Part of a small language model's weights: rotary positions, 4206 steps.
Each number is 50 + 10 x the weight over its row's rms, rounded and kept within 0 to 99. Layers, rows and columns count from 0. The size before them is the row's rms in percent of the matrix's.

# layer 3 MLP down (transposed), 256x96, rms 0.0766, rows 237-255, columns 48-95
104:42 44 62 51 39 56 42 59 52 53 58 54 62 34 59 63 39 64 46 60 45 57 52 47 54 34 59 49 39 62 51 48 58 62 64 34 30 42 52 55 67 57 44 49 55 49 67 44
088:49 35 39 50 46 35 44 60 54 34 51 45 65 49 25 45 42 54 57 64 60 50 56 66 48 49 34 57 24 53 46 57 45 64 49 52 44 39 47 43 49 42 50 61 61 39 77 54
087:66 49 64 41 52 55 45 45 57 43 54 67 48 49 50 62 39 52 55 65 63 54 45 64 32 63 32 65 43 36 46 44 49 44 37 57 56 71 42 47 53 57 43 50 46 35 57 37
103:38 49 35 46 63 59 65 40 63 36 32 57 43 45 61 55 49 58 48 55 47 52 53 56 46 56 58 57 46 68 46 58 62 38 58 53 50 49 30 54 51 47 52 41 55 47 48 68
098:63 41 40 41 42 49 48 54 40 62 54 39 50 46 37 59 54 81 34 48 59 39 50 42 34 52 57 44 47 67 38 47 52 61 50 47 46 49 61 45 52 49 51 52 59 39 45 54
109:51 42 44 32 46 66 38 50 44 64 32 39 34 63 68 53 42 61 51 33 45 53 54 48 46 42 54 35 34 35 41 66 55 39 60 40 60 50 45 45 38 62 64 65 63 48 54 43
101:61 30 38 50 41 53 38 57 56 48 43 57 49 62 54 46 54 56 57 50 57 52 23 64 67 45 53 47 51 45 40 49 49 60 48 27 38 50 50 54 33 44 63 56 59 56 46 48
094:34 67 49 65 56 46 48 46 50 31 44 53 29 28 46 58 57 45 39 41 42 57 48 43 51 60 37 50 52 46 56 59 44 49 68 60 32 43 56 47 64 50 32 57 47 65 52 69
100:49 59 60 66 39 42 61 64 45 77 35 45 39 45 50 56 45 41 49 32 61 46 69 48 50 42 64 50 54 53 55 38 55 43 57 50 45 52 50 45 56 53 32 67 60 49 59 52
090:51 55 46 78 42 41 49 49 65 57 53 53 47 50 46 32 60 33 60 56 47 63 37 52 49 41 45 47 43 55 51 60 36 50 56 40 56 43 40 58 46 68 54 47 65 62 44 46
103:52 29 33 75 38 62 62 51 62 50 58 44 48 63 54 57 50 57 53 46 39 52 43 53 28 45 34 41 41 62 34 55 67 52 53 31 38 49 50 51 58 54 51 52 40 60 52 52
105:44 73 41 37 50 49 48 50 48 51 49 55 51 55 55 54 52 58 66 48 45 53 33 52 38 51 54 45 37 41 61 35 48 49 61 47 54 61 36 35 45 69 42 31 36 42 47 51
102:39 80 54 54 45 45 47 54 36 46 60 47 55 50 58 66 45 58 54 53 59 44 30 58 37 57 52 49 56 53 64 66 48 57 54 40 40 28 38 63 47 57 48 60 56 38 59 64
101:60 44 34 30 56 41 52 39 61 46 43 60 23 55 44 52 41 51 48 49 40 52 62 60 60 64 51 57 52 44 38 37 50 61 40 59 51 56 61 61 48 64 48 59 56 56 67 68
098:53 50 39 46 58 61 43 52 36 52 40 45 40 47 53 52 35 47 48 36 43 51 44 57 58 32 60 49 56 52 55 61 63 43 50 68 36 50 57 53 36 29 42 23 49 62 48 31
096:43 53 45 46 58 22 26 42 64 44 67 36 25 43 60 35 67 35 36 48 38 55 48 60 61 62 57 49 33 58 57 38 53 59 51 45 55 43 62 68 48 45 43 53 36 65 39 57
095:46 55 58 41 61 31 45 40 59 55 61 43 51 33 33 60 39 61 58 39 54 44 64 64 51 64 57 54 48 41 51 59 40 38 62 59 64 41 68 50 52 33 31 55 48 47 58 41
104:65 45 56 50 49 51 53 55 45 50 41 37 47 47 64 58 48 55 48 61 43 72 50 49 56 46 56 62 38 53 66 36 51 44 37 40 54 68 52 54 30 67 43 68 37 52 51 66
101:44 58 37 54 46 59 54 38 43 51 56 40 31 41 37 55 50 46 67 41 53 60 55 62 58 51 51 50 45 37 58 33 43 59 53 46 55 62 46 52 48 52 57 44 50 46 61 45
# layer 3 MLP gate, 256x96, rms 0.0835, rows 238-255, columns 48-95
088:43 42 70 42 56 50 35 51 69 57 66 45 57 53 51 57 58 50 75 51 50 41 50 42 48 47 50 31 72 39 61 69 46 44 53 47 60 48 32 55 31 64 65 39 55 55 53 35
092:54 47 58 37 44 60 49 38 45 35 49 50 41 45 47 59 42 59 66 52 47 50 53 72 36 71 34 63 46 60 49 48 50 39 40 56 45 58 55 38 59 54 37 50 63 42 45 48
118:60 55 55 61 35 61 50 37 62 43 36 37 56 47 66 55 48 27 46 68 52 40 53 43 57 49 45 69 56 64 47 60 50 46 57 63 57 49 45 51 57 45 62 50 51 47 56 54
100:37 64 37 61 60 46 38 45 67 50 50 45 61 49 69 46 57 23 45 37 57 39 46 35 44 31 58 48 52 53 57 53 57 48 42 56 51 57 62 50 66 65 60 46 49 63 53 40
113:60 46 66 62 51 41 49 58 44 56 45 54 57 40 58 61 57 46 51 69 46 62 62 65 48 53 39 68 63 53 47 32 46 50 47 50 67 66 56 63 49 25 51 39 51 46 35 55
110:46 44 64 42 55 52 51 43 50 55 62 62 54 69 61 48 51 46 73 54 45 48 76 64 45 76 48 52 61 52 48 52 47 57 37 45 65 52 48 45 48 51 76 55 48 40 44 75
097:47 49 63 55 59 42 55 38 43 62 56 43 58 66 34 53 57 52 52 58 55 60 54 45 48 47 43 54 54 34 60 47 48 62 62 58 75 40 52 48 51 55 63 61 65 53 31 45
093:49 53 61 42 49 64 42 49 49 44 55 31 58 54 69 68 39 40 58 60 57 61 55 55 56 46 54 80 42 58 46 44 31 41 46 62 65 52 57 43 57 31 57 52 57 22 56 47
090:53 49 64 24 55 64 48 56 31 41 46 46 74 70 43 50 31 54 56 54 53 55 60 41 51 39 44 44 69 40 49 43 57 44 49 54 49 67 47 34 61 32 49 66 54 47 49 63
103:53 34 47 46 52 58 52 31 64 76 44 63 52 73 56 55 62 48 47 41 39 45 49 27 42 36 55 60 55 46 50 62 48 70 54 66 55 51 59 56 59 45 53 49 56 60 46 49
091:47 43 70 59 55 44 64 60 61 72 44 38 51 56 52 56 57 41 69 61 35 37 69 51 52 55 45 60 67 59 59 51 63 53 55 61 62 49 53 65 53 54 58 60 42 50 42 42
104:69 30 45 47 43 61 46 44 50 70 33 51 34 48 44 36 67 49 58 62 52 34 42 35 36 48 41 53 46 57 44 51 43 43 51 55 59 69 49 45 57 48 49 56 39 59 30 36
104:49 42 58 62 30 50 48 32 53 57 52 48 74 53 60 59 61 47 47 67 39 57 36 44 42 57 43 45 58 55 51 31 42 64 51 47 52 41 54 60 53 52 29 43 60 32 47 57
099:44 43 43 53 57 39 42 46 50 59 39 57 60 47 38 51 48 52 45 54 56 44 39 54 41 71 30 52 57 37 39 42 56 66 58 52 51 58 69 51 52 42 55 39 88 62 30 64
096:63 53 61 48 54 41 46 37 50 48 36 47 52 51 52 60 52 56 48 32 64 39 52 32 60 36 57 52 64 58 57 45 47 53 35 53 54 49 31 49 52 22 38 38 54 79 46 33
094:59 63 57 73 58 57 45 54 47 61 47 57 41 53 53 52 40 35 56 45 63 61 53 63 47 39 52 37 42 65 31 43 44 57 39 44 61 48 62 58 28 54 41 54 56 43 40 59
098:42 56 35 50 48 61 40 41 55 47 42 63 39 62 46 36 57 38 47 56 51 49 52 68 55 43 38 40 49 71 51 48 59 50 43 51 41 60 55 43 35 61 50 56 50 56 54 39
102:46 58 62 61 43 51 44 41 48 44 48 57 41 45 46 54 51 33 56 60 56 56 70 58 51 36 60 65 47 50 53 55 41 60 44 53 48 56 63 66 69 46 53 41 61 49 57 43
# layer 3 MLP up, 256x96, rms 0.0831, rows 238-255, columns 48-95
083:55 47 52 42 55 61 51 25 42 58 45 70 50 65 71 62 61 37 39 35 46 57 45 43 51 48 40 64 58 64 46 56 51 49 52 44 49 54 56 41 40 52 45 36 58 55 36 51
092:56 65 42 54 45 58 33 43 52 53 47 47 43 36 42 62 46 52 26 46 43 51 37 48 42 52 63 34 52 54 43 53 37 41 60 60 63 49 44 57 58 59 53 76 53 44 73 56
137:54 47 56 48 43 58 65 49 45 33 42 57 53 41 63 49 53 49 51 53 67 49 43 56 61 58 59 53 47 71 42 57 55 37 50 50 57 43 27 42 55 42 58 40 52 57 51 55
094:32 54 34 59 65 49 56 62 61 40 46 45 58 42 68 40 56 41 49 33 47 45 52 53 42 46 63 49 59 52 44 61 52 45 32 45 46 58 46 55 55 69 60 34 37 43 53 47
109:51 45 57 52 54 67 49 46 37 48 58 35 58 30 42 55 39 69 46 56 46 61 51 48 53 62 40 64 60 29 57 46 32 51 55 41 63 44 47 54 59 36 55 45 53 64 47 47
099:54 52 66 48 56 53 51 34 41 56 52 53 54 46 67 42 59 54 43 51 57 57 55 39 55 57 43 40 51 53 52 48 34 39 54 46 45 34 37 38 69 49 38 61 50 64 58 50
088:61 67 36 56 46 49 51 68 51 63 72 57 54 49 50 69 55 32 52 49 47 53 51 40 61 48 35 57 43 41 51 52 39 56 49 42 54 62 61 54 51 75 45 65 49 56 44 50
102:57 48 73 49 52 54 60 49 63 68 47 56 49 55 55 52 64 38 44 48 56 31 51 45 35 55 65 55 45 73 57 50 48 45 48 45 48 62 46 32 58 41 42 42 57 51 31 67
096:43 66 39 48 57 48 56 42 55 55 63 49 38 29 43 60 47 55 39 57 48 78 41 51 57 46 66 65 40 53 51 50 66 31 65 45 44 58 48 58 49 61 42 41 49 47 57 32
114:52 28 41 70 45 56 63 46 43 32 56 57 44 48 47 31 57 59 47 46 34 39 50 54 23 42 48 62 59 46 48 51 46 59 39 36 47 42 27 56 76 65 44 52 45 43 36 62
107:33 88 45 40 61 45 57 55 51 61 58 38 53 66 51 56 63 55 61 54 54 55 49 56 51 48 58 60 54 47 63 40 59 37 53 52 41 53 37 54 50 63 43 38 34 54 54 53
100:37 35 51 65 42 53 57 36 58 44 29 46 53 57 48 38 45 52 50 60 44 47 60 40 75 31 41 40 39 49 53 51 45 50 74 45 59 51 75 45 55 50 72 46 51 50 56 40
101:23 41 55 63 60 56 51 61 56 68 54 58 55 27 46 57 40 47 38 46 41 60 61 27 55 36 48 39 40 46 48 46 47 42 67 55 55 42 30 38 41 48 47 43 32 55 58 63
104:49 47 48 48 30 77 45 57 49 48 44 38 35 41 55 34 44 59 63 43 29 39 48 45 34 54 47 46 26 56 57 40 51 55 57 63 33 59 48 50 47 64 60 71 48 49 49 50
094:28 45 53 54 60 58 53 37 27 56 43 73 53 62 32 40 52 59 54 61 66 50 57 53 59 61 54 48 44 33 46 58 42 60 52 47 53 65 45 45 57 52 63 54 53 42 54 53
095:46 50 50 67 68 61 53 48 52 38 37 42 56 36 52 34 38 48 22 43 49 47 41 36 39 52 40 51 62 36 49 48 49 42 64 51 49 33 48 61 52 53 55 62 37 66 46 37
096:53 49 55 39 59 42 59 38 44 63 60 37 38 51 41 70 52 54 52 67 54 72 55 58 47 26 49 68 41 45 57 32 49 65 45 36 51 49 49 46 55 45 54 39 62 56 64 56
102:49 52 42 52 40 52 49 64 64 41 46 58 37 58 66 64 34 43 52 33 36 47 49 61 64 55 59 58 45 47 43 39 73 57 49 60 39 33 62 57 38 51 53 58 43 33 42 55